Weights of a small GPT-style language model, trained from scratch on English Wikipedia.
Architecture: RMSNorm before each block, no biases in attention or MLP, tied embeddings, normalized queries and keys, local attention windows, shifted keys, gated attention, value embeddings, a smear gate, an embedding shortcut, learned residual scales, capped logits.
Each number is 128 + 24 x the weight over its row's rms, rounded and kept within 0 to 255. Layers, rows and columns count from 0. The size above them is the row's rms in percent of the matrix's.

# layer 2 MLP up, 256x96, rms 0.128, rows 105-176, columns 0-95
size [ 69  78  91  88  93 111  86 101  81 103  79 102 123 113  93  97  76 101 105  91  73  85 106  74  78 101 108  84 134  96 102 115 110  77 100 104 116 111  93 107 106  90  98  93  89 112  83 102  99 100 102 113 102 102  98 106  94 100 114 103 120 112  84 107  97  82  97 110  91 101 115  85]
[[143  96 117 127 116 148 118 203 128 143 141 125 166 136 142 101 127 155 170 117  73 113 152 126  78 129 114 154 137 150 157 131 150 138  99  96 105 176 127 146 131 140  78 129 114 153 103 139 139 157 141 126 107 122 125 123 146 147 106 102 154 120 113  98 109  90 121 139 121 138  89 155 127 140 174 151 174 105 120 119  95 124 136 125 120 162 141 106 111 184 102 147 140 149 146 135]
 [186 107  78 113 164  83 135 152 177 123 103  94 134 129  94 108 113 166 144  99  76 110 139 137 143  94 131 158 129 100 139 175 164 118 133 145  97 166 157 112 130 171  89 115 155 132 117 115 154 149 113 155 100 122 136 155 136 145 142 111 127 115 118 104 132 110 112 152 154 123 161 151 119 144 109 108  98 134 122 134 108 124 162 149 122 161 166 134 132 144 111 129  94 135 130 105]
 [167 102 128 122 164 156 120 103 137 119 132 136 158 114 104 146 127 122 148  77 134 163 154 120 107 110 119 146 122  95 118 148 140 144 132 147 137 154 188 126 106 145 124 112 135  81 148  62 100  66 132 121 136 151 128 114  97 145 105 164 129 142 120 135 121 135 143 107 136  76 173 123 104 136 111 136 128 147 109 187 163 130 109  96 146 100 129 157 101 117 157 131 132 128 113 101]
 [149 126 112 100 143 128 147 125 103 127 114 153 141  96 159 121 111 157 157 132 103 138 159 131  94 107 150 120 115 143 115 170 148 164 115 153 100 111 102  80 141 101  66  95 107 119 140 117  89 135 106 142 113 113 163 152  80 144 141 110 130 124 123 143 202 170 117 148 144 183 135 111 110 114 110 142 168 151 117 148 132  96 155 104 116 116 116 135 131 102 124 110 123 120 162 146]
 [120 162 128 121 109 148 129 113 154 148  74 144  97 130 158 128 114 159 116 151  93 143 141  95  93 173 134 155 169 103 121 175 127 133 121 122 159 157 131 134  89 182 114 134 124 117 102 104 118 127  48 142 129 105 113 111  97 161 119 133 155 129 145 105 131 147 110 100 129 150 181 124 152 129 131 136 148  93  94 124 113 122 164  99 127 115 119 156 133 119 126 174 133 110 121 137]
 [102 156 117 144 142 155 147 127  88 147 137 143 117 106 112 181 104 132 148 144 168 152 146 127 122 136 124 149 144 108  92  92 126 151 164 129  86  94 163 114 129 113  85 169 102 124 140 149 130 120 107 162 124 103 169 145 145 177 151 134 131  77 144 124  99 138 157 141 160 134 141 136 112 154 119 149 145 124 155 130 137 104 116 101 147  94 153 157 124 155  92 106 169 137 179 129]
 [114 107 134 130 149 128 138 146 106 111 137 172 149 117 167 131 130 126 115 123 156 157 159  85 137 142 123 126 191 128 116 114 145 154 123 141  86 157  80 102 101 103 157 153 122 161 129 138 169 128  93 178 159 131 101 115 104  91  98 111 114 118  94 143 120 129  97 102 117 118 140 143  97 147 122 116 144  72 161 120 172 111 114 104 144  97 114 114 143 101 119 111 125 132 118  79]
 [139 127 154 123 121 101 127 141 136 140 159 105 116 148 126 126 120 120 119 120 103 145 117 138 101  66 108 127 125 155 132 131 148 144 196 149 131 170 126 156  98 100 130 133 126 133  96 134 111 159 114 136  91 124  98 120 159 116  78 124 135 170  87 114 121 123 121  93 130 152 122  81 116 164 140 121 131 154 108 182 132 123 132 150  77 109 144  90 134  91 115 151 132  73 161 105]
 [104 148 133  98  94 170 125 104 145  83 144 122  97 100 141 151 122 161 142 122 133 142 151  85 160 141 103  74 120 149 120 119 146 136 118 130 187  87 153 130 158 157 132 134 104  98 134 181 100 113 164 108 148 116 127 123 152 128 147 165 128 167 121 145 122 142 162 134 106 140 149  83 112 117 129 119 104 119 130 129  86 145 125 140 143 118 101 117 104 133 148 115 126  95 117 193]
 [185 105 101 141 162 117 174 156 122 120 143 139 121  95 201 105 122 148 154 124 125 128 150 117 146 140 119 122 171 146 105 125 153 149 124 118 131 129 108 130 150  83 103 197 133  96 148 113 154  98 110 153 136 164 144 109 126 121 157  90 135 136 124 135 156 126 135  86 140 122 113 154 141 153 131 147 155 120 153 109 131 103 112 120 125 114 142 167 154 154  79 118 112  98  93 119]
 [157 101 124  81 145 164  71 138 133 130 141 157 141 136 117  89 113 115  95 110 102 149 150 140 155 112 147 172 121 128 110  87 128 120  98 129 119 156 139 136 109 106  93 133 160 143 112 142 163  88 165 140 131 113 150  89 140 164 121 154 150 105 134 173 107 109 130 105 123 151 140 177  97 139 120 134 128 121 167 163 122 132 131 121 100 100 141  84 131 145 143  71 126 130 160 136]
 [143 154  93 115 136 166 111 106 102 153 137 143 106 176 119 120 136 130 140 151 129  98 110 129  98 128 122 148  98 177 148  91 134 120 129 135  89 127 127 140  95  96 173 106 122 131 127 154 107 121 118 115 146 102 183 130 109 168 174 145 130 121  86 137  82 110  76 132 126 139 137 115 191 143 129  90 113 144 127 154  98 109 179 116 130 117 153 148 129  95 139 122 114 104 137 132]
 [108 113 121 108 109 120 124 128 106 120  97 144  92 103 111 140 119 158 121 148 110 117 149 135 140 130 146 144  94 147 156 106 158 142 115 133 132  99 143 133  87 166  94 118  95 151 151 114  52 136 115 165 139 183 157 103 101 165 121 120 122  83 119  83 117 142  89 123 125 126 142 120 135 160 162 115 133 137  86 116 124 120 145 132 141 120 133 134 127  52  93  97 108 149 137 117]
 [154 121 135 106 124 131 151 131 102 120 125 102 126 179 120 171 129 116 128 103 119 131 182 136 109  85 140 112 127 150 140 101  92 139 190 182 129 152 119 137 109 109 109 112 140 102 123 100  76 124 150 123 141 152 103 120 112  79 131 140 135 123 139 136 175 123 169 139  97 126 139 113 102 171 146 120 172 107 122 100 160 113 135 162  88 141 140 159 162 113  96 151 119 110 121 124]
 [ 82 144 114 161 144 144 135  96 145 120 122 173  95 144 136 151 120  96 148 104 102 127 105  85 101 111 121 123 109  90 129 149 138 128 103 116 128  92 144 124  95 168 159 178 130 115 144 128 173 133 127 159 146 131 159 107 121 170 148 147 139 165 153 121 104 164 110 122 114 129 151 134  95 124 174 109 143 124 155  91 186 119 107 124 134  99 131 160 125  72 133 120 134 127 130 100]
 [144 117 108 116 166 176 122 129 127 139 115 116 102  93 144 125  91 108 106 165 104 139 117 124 108 157 140 124 113 116  99 186 123 130 124 130 127 137 154  83 160 106 139  97 115 175 115 179 135 114 109 116  86 146 101 133 153 151 138 131 142  57  89 127 109 135 165 111 146 145  80 127 201 148 135 131 132 146 151 156 137 123 100 128 134 117 135 122 114 144 120 129 104 155 117 138]
 [135 144 145 126 204 115 107 127 100 149 131 201 120 126 141  91 125 122 139 142 121 163 137 163 115  92 147 119 167 157 135 126 135 116 166 158 156 121 111 111 143 128 112 147 120 177  86 143 104 151 148 116 124 131 125 148 128 134 121 141 124  92 152 138 133 109 152 107  61 155 161 173 103 165 140 140 110 117 138 152 153 120  95 102 140 155 147 108 147 111 145 159 136 142 132 129]
 [103 124 116 140 143 104 106  78  96 185 127  83 131 117 141 136 108 178 127 106  98 116 132 161  97 162 137 153 108  99 109 132 122 129 105 158 113 137 106 129 130 119 128  99 154 121 117 114 149 107 102 122 116 152 151  91 144 116 123 134 161 140  90 165 114  97  93  93 104 116 172 118 135 156 124  98 177 159 118 122 160 108 126 142 133 140 134 120 177 109 132 111 134 110 178  87]
 [177 121 112 133 143 101 142 115 138 136 123 146 143 138 163 139 129 112 131 123  80 139 118  80 128 115 157  94 110 127 174 146 141 162 160 173 127 145 140 112 114 155 137  83 135 122 143 149 143 162  98 110 169 127 105 140 148 155 132 169 153 153  88 122 116 147 176 107 117 153 147 158 117 117 142 162 135  76 120 125 162 120 138 155 145 114 161 123 165 160 107  89 137 142 157 149]
 [143  75  97 145 139  86  89 106 174 160 107 112 122  98 108 122 124 130 156 116  98  88 164 134 102 180 119  91 154 153 122 119 166 116 180 131 138 105 117 133 126 119  96 157 126 132 105 147 115 137 136 116  93 138 101 167 146 174 128 105 145 174 146 110 132 114 117 111 136 145 161 100 149 136 134 167 125 143 135 124 131 164 108 138 174 130 138 160 150 130 114 111 142 162 109 114]
 [131 131  99 179 128 114 124  72 134 116  99 101 148 100 132  83 137 127 126 168 141 152 129 132 115 140 126 219 121 148  84 159 128  92 143 145 102 159 148 132 135  68 114 149 118 131  97 130  85 129 121 129 115 151 127 149 106 111 129 155 138 112 130 154 112 125 147  98 113 100 156 135 148 161 169 111 104 138 105 145 118 116 152 113 113 102 135 124 158 131 103 128 146  95 133  93]
 [131 139 155 141 132 136  38 135 153 138 112 174 121 134 138 116 116 146  92 137 186 178 138 126 128 120 113 119 136 129 143  75 131 142 159 136 104 157 130 119 151 126 139 121  93  91 109  73 160 146 109 128 122 111 144 139 119  95 117 140  89 143 162 129 153 178 133 135  95 106 157 169 123 140 141 108 122 123 152 142 151 119 105 104  98 108 142 146 138 135 145 120  94 126 110  98]
 [126 101 150 121 121  98 117  85 118 100 145 109 142 129 115 134 111 118 142 109 112 141 127 110 128 184 134 147 138 117  90  95 118 145  76 153 136 110 113  92 150 166 117 131 170 170 127 186 138 127 114 140 129 137 141  89 100 151  72 102 119 114  91 142 120 141 114  87 140 124 117 154 124 161 139 133 164 127 120  67 111 125 110 121 158 158 153 153 111  71 132 138 148 118 145 127]
 [125 121 144 121 173  88 129 119 119 181 105  87 122 136 108 133 118 151 122  84 111 102 105 165 103 103 103 139  71 147 114 132 156 115 157 131 145 123 144  78 113 137 103  82 111 118 105  97 114 126 141  94 111 166 112 165 126 154 137 165 121 146 135 145 150 106 104  93 141 151 158 138 147 121 101 128 102 175 102 118 147 109 119 120 137 114 135 151 105 141  87 125 157 113  79 133]
 [152  83 133 120 213 123 163 124  82  96 112 121 120 154  95  72 114 140 139 114 140 114 120 157 140 113 101 181 161 142 156 131 144 102 161 156 107 145  94 128 161 138  97 137 124 128  66 113 132 130 129 110  96 117 139 118 136 132 110 149 140 116 135 151 104 105 151 116 107 118 174 107 133 130 136 145 103 146  85 146 128 125 163 161 118 149 129 112 147 130 146 151 143 131 145 142]
 [141 132 139 141 142 107 151 156 117  95 111 127 154 131 110  95 104 122  92 117  88 123 132 166 109 138 113 112 101 116 113 141 141 121  99 151 131  96 108 157 124 131 134 105  92 116 120 133  91  71 152 156 102 152 173 138 108 117 171 121 178  91 149 190 161 164 122 136 117 123  99 134 120 125 144 155 156 135 118 129 146  71 159 112 166 101 127 164 129 123 154 114 114 157 132 142]
 [125 112 110  98 128 125 141 174 141 148 134 128 109 162 132 177 111 118 139  84 125 132  94 151 118 134 142 113 101 121 171 126 131 160 171 117 105 120 106 130 104 168 103 103 120 151 112 149 128  97 155 117 143 128  83 144 130 131 144 167 133 108 101  82 152 133 121 144  81 128 123 153  89 115 154 103 193 169  98 132 158 119 109 131 137 141 163 131 135 135 107 188 114 123 109 116]
 [ 73 126 130 147 149 125 150 143 101 145 147 114 123 159 134 132 124 103 133 108 124 160 108 161  99 155 129 117 110  86  77  94 153 133 114 101 117 143  81 102 124 134 145 153 127 160  89 122 130  93 120 131 169 105 165 112 130 112 146 132  90 119 167  95 124 100 118 125 119 100 145 114  92 157 180 141 133  81 174 109 132 112 158 113 122 141 139 105 113 134 138 139 182 148 136 105]
 [191 124 111 118  73 119 130 147 108 136  86 104 129 142 163 147 109 110 156 138 134 132 179 101  85 101 127 115  68 111  78  99 123 120 107 179 136 138 102 145 105 128 127 122 119 146 133 128 132  86 175 129 150  82 141 132 101 137 133 144 120 128 143 133 144 156 129 125 161 120 110 152 180 156 169 131 166 135 131 145 143 128 134 150 111 142 151 128 133 141 124 171 136 122 144 111]
 [120 125 135 124 140 120 116 149  76 153 156  88 138  91 125  73 122 100 118  84  82 143 123 122 126  89 103 154 111 110 108 128 105 134 126 148 136 104 111 115 133 125 171 134 130 134  92 142 153  94 151 118 107 126 128 129 159 162 160 152 116 118 121 168 114  89 126 107 122 139 113 141 111 133 131 114 167 121 139 149 149  85 146 176 142 112 140 149 110 135 131 131 199  98 167  85]
 [123  86 116 104 130 133 150 128 136 140 117 134 148 136 136 157  97 171 120 155 115 126 154  97 129 192 159 115 117 121 115  92 119 136 128 165 108 152 143 110 144  75 110  63 125 118 103 163  98 141 104 138  90 155 158 155 123 120  98 134 119 133  74 135 131 116 136 124  94 117 177  94 142 134 114 159 158 150 125 116 126  98 119  74 149 135 130  88 134 152 121 115 141 120 150 104]
 [161  98 140 118 117  97 105 149 104 130 115 128 114 145 131 110  97 115 145 160 110 117 117 132  73 132 166 164 116  93 136 122 144 123 112 132 124 102 117  85 119 123 202 100 120  90 143 145 105 173 167 125 109 143 118 112 162 118 143 136 163 122  77 120 154 144  64 119 113 121 141 157 112 132 150 136 159 143 127 146 143 158 160 113 136 129 137  99 175 116 130 117 139 112 157 163]
 [133 132 154 129 135 151 123 123  95  90  94 151 119  96 104 115  99 120 142  87 112 140 154 159 115 140 111  96 114 155  85 158 119 121 127 168 115 134 110 135 139 145 146 128 153 157 129 134 111 159  97 143 132  98 152 126 144 141 177  50 101 112  90 120 159 145 177 131 130 142  78  99 153 167 139 104 114 149 114 104 135 110 163  95 160 139 150 104 119 123 113 106 110 137 127 141]
 [ 97 106 162 100 154 146 120 157 113 124 140 118  76 109 107 116 119 106 155 141 110 104 150 105 136 123 164 125 150  85 119 119 134 107  99 120 132 165 124 125 126 123 147 179 168 125 142 157 103 166 169 136 122  80 128 135 155 138 140 146 101 161 142 132 127 100  64 100 104 165 144 134 126 142 108  84 167 108 115  92 164 116 133 157 143 112 126 132 128  96  98 146 121 124 167 144]
 [152  91 146 163 141 136  99 189 125 155 133 136 114 131 110  76 128  96 125 117  99 119 171 147 108 173 189 119 134 120 124 116 122 158  98 130 117 131 158 131  95 165 153 160 123 174 120 155  95 134 114 123 128 152 113 103 176 108  94 138 163 160 125 136 137 111 127  95 146 122 128 159 101 127 113 110 121 113 152 140 139 141 118 109 171  97 159 116 124 141 126 104 131 166 165 127]
 [132 131 122 140 148 114 156 108 126 127  95 150  83 156 121 156 129 129  83 113 138 133 125 119 117 123 115 102  83  47  93 112 157 132 168  89 134 162 100 104  85 129 110  85 128  82 109 125  62 111  92 125 129 112 149 142 137 133 113 117 123 122 149  76 163 143  82 115 139 120 164 123 130 160 167 129 113 118 127 131 152 123 135 141 113 117 135 112 125 101 117 135 122 110 133 119]
 [143 118  76 123 142 135 172 141 170 127 162 159 134  99 139 131 108 111 130 131 128 135 134 130  96 127 138 138  62 114  98 126 119 123 143 156  86 140  96  84 109 108 111 129  93 129 144 140 122 134  94 112 148 118 144 150  79 148 110 141 113 129 135 164  98 134 114 109 128  99  94 116  77 142 152 132 141  69  86 107 124 120 144 147 172  96 127  99 132 143 110 123  79 160 131 127]
 [153 117  72  98 148 131 110 119 142 131 150 146 123 102 178 143 133 142 119 109 119 136 154 120 150 106  90 143 104 184 172 113 118 148  78 131 126 148 112 112 127 165 130 151 105  91 122 143 125  97 163 163 117 165 106 132 104 141 106 112 134  98 113 102 156 115 103 140 136 114 175 148 163 170 151  93 128  94 132 115 124 103 117 172 142 118 153 129 141 158 123 117 138 176 149 118]
 [139  91 130  93 138 156 101 153 106 115  91 169 164 148 143 120 119 132 133  97 157 117 152 167 127 136 125 117 131 150 172 129 108 142 104 175  95 131 114 140  95 126 124 144  85 163 112  83  99  81 102 145 116 160 134 135 120 154 119 124 146 102 138  74 139 103 130 151 104 153 120  69 119 145 150 136 105 137 176 122 107 103 163 127  97 131 148  94 139 103 113 129 116 111 133 136]
 [129 107 117 131 144 162 107 103 118  80 120 117 115 140 134 159 109 181 159  94 133 148 136 124 106 132 151 114 128 143 116 112 104 141 136 170  98 111  97 142  94 144 140 139 154 127 125 109 146 160 104 145  78 108 127 143 122 140 121  95 132 160  99 152 116 105  95 172 150 110 142 176 168 131 111 117 138 175 132  88  97 112 137  81 137 123 158 133 129 134 112 115 175 141 179 164]
 [131 142 117 130 105 107 143 140 108 111 130  95 120 107 117 165  92 118 125 128  75 128 144 139 174 127 108 152 119 146  90 126 134 134 112 118 100 153  97 142  87 142 114 122 149  98 139  91 120  97 141 131 139 121 133 112 147 121 122 132 138 132  74 121 140 200 113 119 109  87  95  91 134 142 167 138 149 145 119 141 142 134 161 129  93  52 144 107 158 119  96  79 130 142 146 138]
 [191 152 121  96 161 128  99 116 169 143 118 165 150 126 160 107 124 166 151 129 147 108 108 127 143  70 113 154 126  96 160  97 146 137 147 124 166 158 144  69  90 141 148 166 113 131  93  99 137 142 160 129 129 124  86 152 109 134 107 141 117 144 132 128 125 137  95 121 145 112 120 107 115 142 125 132 130 121  82 138 141 127 161 102 148 169 130 130 117 147 130 138  71 108 104 141]
 [144 107 134 134 146 143 155  96 102 116 170 169 117 126 129 118 106 125 140 119 137 123 121 196 109  84 123 127 116  82 158 115 158 125 136 168 129 181 156 112 163 153 117 102 109 141 129 133 129 143 150 137 129 151 104 157 141 100 142 126 144 174 107 135  87 156 124 125  97 130 144 156 163 145 143 107 168 115 145 116 112 133 103 145 113 137 151 152 138 109 117 133  71 168 185 126]
 [144 119  96  83 109 126 137 130 139 119 150 117 120 127 120 143 120 134 131 132 143 114 102 124 157 161 159 162  68 139 138 123 133 108 138 107 145 111  86 144 117 124 150  94 100 146 157 118 135  89 146 117 154  95  67 132 126 111  91 159 125  73 102 120 106 128 111 125  94  89 126 132  97 136 144 115 114 136 104 105 167 119 153 112 153 129 109  96 203 101 103 161 145 144 136 107]
 [140 123  97 114 123  85 120 163 105 140  96 125 115 116 132 154 122 126 145 127 158 123 151 168 102 132 128 112 166 127 144 169 164 139 156 117 114  89 129 128  86  87 113 146 102 142 101 149  78 177 134 134 119 145 143 166 131 115 154  91 144 157 105  71 148  94  97 101 101 147  99 126 144 139 120 141 125 166 112 129 134 134 129 142 124 110 144 147  83 108 151  87 145  79 121 122]
 [141 121  96 103 103 111 131 121 130 139 143 165 156 146 105 102 107 126 119 139 128 124 110 128 154  84 156 133  77 103 131 110 120 125  71  75 122 117  94 159 169 152  87  96  86 117 115 140 104 113 158 152 134 142 118 145 123 172 131 156 144 139 142 117  90 164  90 100 154 172 126 142 104 151 102 131 106 119 131 169 140  88 146 140 143  98 121 138 140 153 137 131 165 152 117 135]
 [145 149 128  79 180  98 109 140 118 153  76  87 117 103  59 122 108 164 163  85 121  85  68 132 124 141 153 141 124 155 155 138 144  83 110 136 149 108 128 138 140 155 138 116 148 113  95 126 129  89 109 103 119  94 150 139 136 157 134 127 136 158 121 145 144 133 110 129 150 125 130 112 158 105 107 146  98 136 100 129 129 121 124 158 134 103 117 157 164 125 110 149 117  96 113 142]
 [163 128 111 120 163 111 127 143 125 152  71 181 107 118  83 144 123 109 117 119 133 111 173 128 149 150  90 132 111 100 127 114 148 136  86 122 141 135 168 100 140 159 177 147 138 120 113 148 178 148 149 139 104 119  81 155 126 144 119 141 105  86 118 166 156 107 121  96 116  84 127 121  96 141 131 106 118 130 169 127 139 113 157 160 139 111 113 157 105 138  97  95 113 109 122 124]
 [ 73  95 125 134 131 168 141 151 113 135 136 131 111 162 175 126 107 126 116 133  90 167 132 132 113 178 151 148 157 150 132 149 129 134  83 150 123 116 126 112 135 106 142 138 136 128 124 127 117 102 144 136  99 142 110 175 108 161 160 122 111 111 156 133 112 109 136 126 138 166  92 144  69 143  96 113 129  81 131 173 140  95 137  97 164 102 164 133  87 130 122  93 152 145 118 151]
 [141 110  97 111 150 162 121 114 132 126 119 109 121 138 174 134  95 141 125 144 127 115 108 137 117 140 122 179 118 129 113 135 124 132 158 158 128  96 131 124  92 152  86 185 187  77 119  79  92 110 183 116 150 139 144 134  86 118 108 105 122 152  79 126 149 160 101 119  90 112 114 136 150 159 138 141 133 149  87 134  92 127 162  98 127 120 133 128 158 133 132 123 117 114 110 144]
 [130 118  91 159 139 139 143 149 112 153 165 121 134 148 147 126 127  63 131 111  92 156 101  99 139 153  75 129 123 116 128 125 134 152 102 171 121 113 162 133 136 166 123 147 140 115 102 108  95  95 173 114 145 148 175 117 114 162 102 132 168 158 101 150 145 148 131 134  89  76 104 121 150 132 122 104 130  98 109 145 146 133 124 139 166 107 148 139 174 142  98 161 121 120 131 113]
 [137 119 132 118 159 149 102 109 104 138 153  97 133 119 134 120  95 111 113 155 115 137 114 119 104 113 135 155 158  99 208 156 139 137 171 149 122 101 165 113 139 104 149 124 154 108 135  97 135 134  89 137 114  93 123 141 145 149 100 155 124 181 152 149 125 131 107 106 138 117 120 105 130 124 111 132 103 108 132 154 139 106 146 128 121 103 142 165 183 133  85  91  79 129 182 155]
 [ 73 108 134 171 131  96 122 124 138 107 100 139 131  94  83 134 115 158 116 141 127 127 114  99 131 155 152 107 124 113 120 188 159 117 111 136 150 149 134 143 131 141 131 121  86  81 133 127 141 139  51 128 143 129 130 146 177 140 111 113 166 117 130 137 157  76 128 140 126 127 152 159 105 147 132 124 128 171 107 147 119  81 117 147 160 125 142 156 162 132  98 144 140 149 164 139]
 [131 104 123 141 115 119 180 133 150 133 139 129 145 117 148 145 122  87 160  89  93 151 134 129 109 127 115 120 129 181  89 169 130 143 100 139 125 166 108 124 142 108 137 134  95  92 148  96 168  89 132 143 144  73 141 146 128 137 113 105 104 128 164 147 129  91 119 107 164  92 143 107 138 141 145  90 108 137 116 163 150 131 117 148 124 115 145 171  75 114 160 127 126  82 135 159]
 [125 112 100 158 156 109 127  77 145  81 119 140 110 113 115 118 107 142  98 117 128 143 123 116 115 118  82 139 126 113 107 141 114 110 143 151 140 177 128 122 136 116 114 129 135  76 102  90 124 127 129 143 168 159 169 178  63 119  90 158 161 151  94 112 127 140 107 153 153 183 116  97 153 160 145  94 124 128 138 146 147 104 132 148 132 156 125 163 130 106 152 120 125 136 105 141]
 [121 140  98 131 123 144 119  75  87 142 109 143 116 116 127 110 114 104 178 119 132 146 149 113 164 136 130  75  85 131 119  73 133 127 120 173 124 185 103 117 139 126 136 148  97 151 156 111 133 161 132 137 149 108 155 124 120 143  74 107 154 107 130 105 123 148 140 114 113 120 103  78 117 128 111 109 133 119 141 135 110  81 111 118 123 129 142 109 130 152 157 157 190 120 175 126]
 [128 105 120 130  79 135 126 178  95 137 151  84 147  75 138 125 122 129 158 149 107 118 109 143  99 130 130 130 100 142  97 113  72 151 168 100 117 101 111  77 123 150 128 138 139 130  71 148 134 112 134 123  95  80 138 131 143 165 156 142  97 115 131 163 163  98 139 105 117 115 123  94 144 120 127 111 158 142 133 137 144  95 146 174 125 141 127 123 112 117 129 139 146  88 150  90]
 [160 118 155 120 136  85 119 138  83 120 110 146 102 132 133 113 119 101 134 145 131 150 125 150 133  98 150 113  70  92 141 105 106 133 133 133  85 137 161 139 145 131 132 139 155 136 142 128 120 146 151 150 190 121 105  97  99 181 135 148 143 124 107 122 122 150 136 117 135 152 142 195 180 131 115 115 130  78 160 131 131 149 170 124 175 116 158 118 145 140 128 149 153 159 155 146]
 [150 104 120 135 117 124 135 150 134 104 144 142 129 106 140 107 128 127 130  99 152 115 136 135 184 129  98 125 102 128 128 118 116 143  85 160 142 148 171 144 123 113 155  99 120  71 101 118 154  66 144 126 158 149 165 157 107 126 110 150 103 107 105 145 109 113 191  98 131 168 118 123 131 138 150 108 145  75 120  95 155 122 174 107 111 139 149 105 169  90 123 126  98 121 135 114]
 [131 102 103 146 141 126 146 154  86  93 136  88 128  98 108  84 128 154 147  97  93 166 145 131 103 152 126 106 140  84  97 125 133 140 155 134 115 124 111 116 107 145 152 134 117 107 124 181 102 111 146  99 146 124 120 105 140 167  78  91 120 136  85 130 118 129 133  92 151 126 135 160 168 124 131 119  94  95  76  75 150 115 124 132 113 168 141 156 141  99 126 102 130 123 126 111]
 [134 142 129 101 121  97  95 124 131 147 161 147 142 106 140 140 110 146 132 123 108 156 126  99 144  91 102 123 133 125 104 139  88 151  95 160 100 142 139 112  84 105 149 132 137 124  90 139 151  80 103 105 111 153 125 152 128 192 127 160 121 108  84 131 102 140 152  85 134 168 141 140  96 163 128 123 153 125  82 106 142  99 135 145 126 121 136 112 158 186 147  84 126 102 148 119]
 [158  85 108 127 111 118 179 131 146 147 147 133 125  74 106  90 113  80 135 128 157 108 157 138 108 136 121 118 120 181 130 116 126 134 127 148 100  96 120 146 125  97 147 137 103 113 127 161 160 118  85 129 153 134  78 141 162  97 125 135 142 117  90 149 123 162 143  85 151 134 126 118 103 134 144 129 149 132 113 120 155 103 147 139 162 138 135 178 126 183  89 145 157 151 149 128]
 [104 151 133 105 111 163  69 104 121 118 175 161 104 140 141 179 110 119 113 104 149 140 161 102 139 143 154  71 120 122  95  96 142 168 121 141 150 101 139 141  92 126 189 146 117 144 146 146 134  91 140 113 179 126 118 142 136 121 154 134  95 125 152 106 141 138 125 131 126 135 131 111 130 141 144  79 165 107 157 116 118 110 103 112 142  78 119 123 121 115 171 130 102 148 117 126]
 [122 147 124 137 137 142 113  91  91 141  86  86  94 130 158 124 115 119 147 107 123 126 124 154 139 119 136 146 112  73 103 159 138 128 135 153 126 156 151 123 137 107 108 170 140 124 125 142 172 103 121 153 136  88  79 134  85 164 142 135 162 145 133 126 129 147 110 132 164 185 154 139  97 146 129 124 117 125 161 197 112 134 160 134 106 123 126 131 111 167  77 148 103 146 126 145]
 [147 126 111 144 145 125 120 183 116 146  92 104 140  94  97 100 122 138 145  94 142 145 166 156 123 130 130  78 143 116 109 113 148 139 128 161 133 157 142 101 123 130 107 130 116  99 113 129 118 142 126 122  99 163  88 158 135 161 130 101 123 145 178 127 118 127  93 106 154 155 121  96 148 154 130 108 136 122  66 103  87  91 128 142 120 162 148 180  63 144 140 118 129 139 122 116]
 [112 115 132 108 116 180  98 111 111 165 131 140 159 103 145 116 111 105 144 121 101 112 143 122  84 137 129  92 128 110  71 141 123 140 169 145  90 145 133  84 125 108  80 156 117 116 155 124  81 113 110 172 129 105 133 161 108 161 169  91  78 122 120 165 115 131  98 135 137  86  97 150 105 149 105 142 143 116 117 140 102 136 115 136 123 121 141 131 122 102 100  99 157 117 110 111]
 [133 104 118 152 163 108 120  93 118 111 151 100 120 145 146 113 125  84 138  82 111 109 148 111 139 101 107 135 109  96 121 159 131 106 152 145 162 112 149 135 108  92  96 153 123 108 181 107 133 131 121 125 107 156 151 137 122 132 109 132 147 188  91 136 164 100 138  99 109 100 154 145 104 168 143 144 144 124 121 149 183 111  90 119 175 124 155 158 116  83 130 145 120  90 131 132]
 [145 110 152 109 134 118 123  84 133 132 112 158 124 145 169 113 116 144 133 131  92 145 115 119 129  98 133 125 119 102 107 141 143 121 120 120  83 147 129  80 115 113  95 147 140 179 128 153  90 111 116 129 146  96  88 160  87 174 134 128 129 131 146 166  77 120 110 134 137 112  97 144  87 124 149 115 110 150 157  66 167 142 126 153 164 136 131 130 153 121 150  84  97 164 118 107]
 [164 112 113 114 163 110 162 115 111 144 153 141 109 127 138 123 123 117 145 141 140 156 122  96 131 103 110 103 106 151 102 122 136 149 138 147 124 151 133  56 137  77 121 128 117 123 116 155 165  83 128 108 113 163  86 124 102 146 100 145 160 102 139 111 112  96 102 114 153 141 161 142 156 137 144 132 131 115 152  80 120 107  94 164 150  94 132 167  85 115 170 147 140 174 119 117]
 [169 101 182 115 151 135 127 122 130 101 125 128  79 121 159 154 104 120 117 124 116 164 147 141  87 146 129 116 106 107 111 140 169 175 144 133  94 114  91 113 156 136 162 102 126 138  83 143 111 161 143 162 101 138  89 140 137 124 154 101 149 114 122 119 123 169 112 113 128 132 116 160 140 129 119 138 117 159 153 130 136 151 138 149 162 145 166 108  69 164 156 134 150 177 134 139]
 [131 109  69 103 131 129 137 147 131 136 130 117 128 125 142 118 121 110 133 147 113 142 135 131 143 168  92 147  64 140 126 145 109 166 127  95 115 109 100 117 137 169 170 181 107 173 165 114  87 117  98 120 122 140 156 130 141 143 122 138 159 144 118 104  61 167 164 100 119 118 113 120 107 167 137  73 110 116 113 118 135 140 105 130 151 116 139 108 167 143 105 146 123  98 135 126]
 [121  98 145 155 161 113 174 131  55 163 108 106 132 150 127 111 112 149 114 105 150  98 122 161 136 116 110 134 143 143 141 113 122 109 117 117  81 132  68 112  89 165 105 111 116 140  90  86 111 156 107 106 156 108 157 173 126 118 102  99 148 123 113 128 137 106 153  86 101 103 148 154 128 116 110 162 108 149 100 154 159 122 137 134 138 158 125 111 134  96 119 138 132 154 134 145]]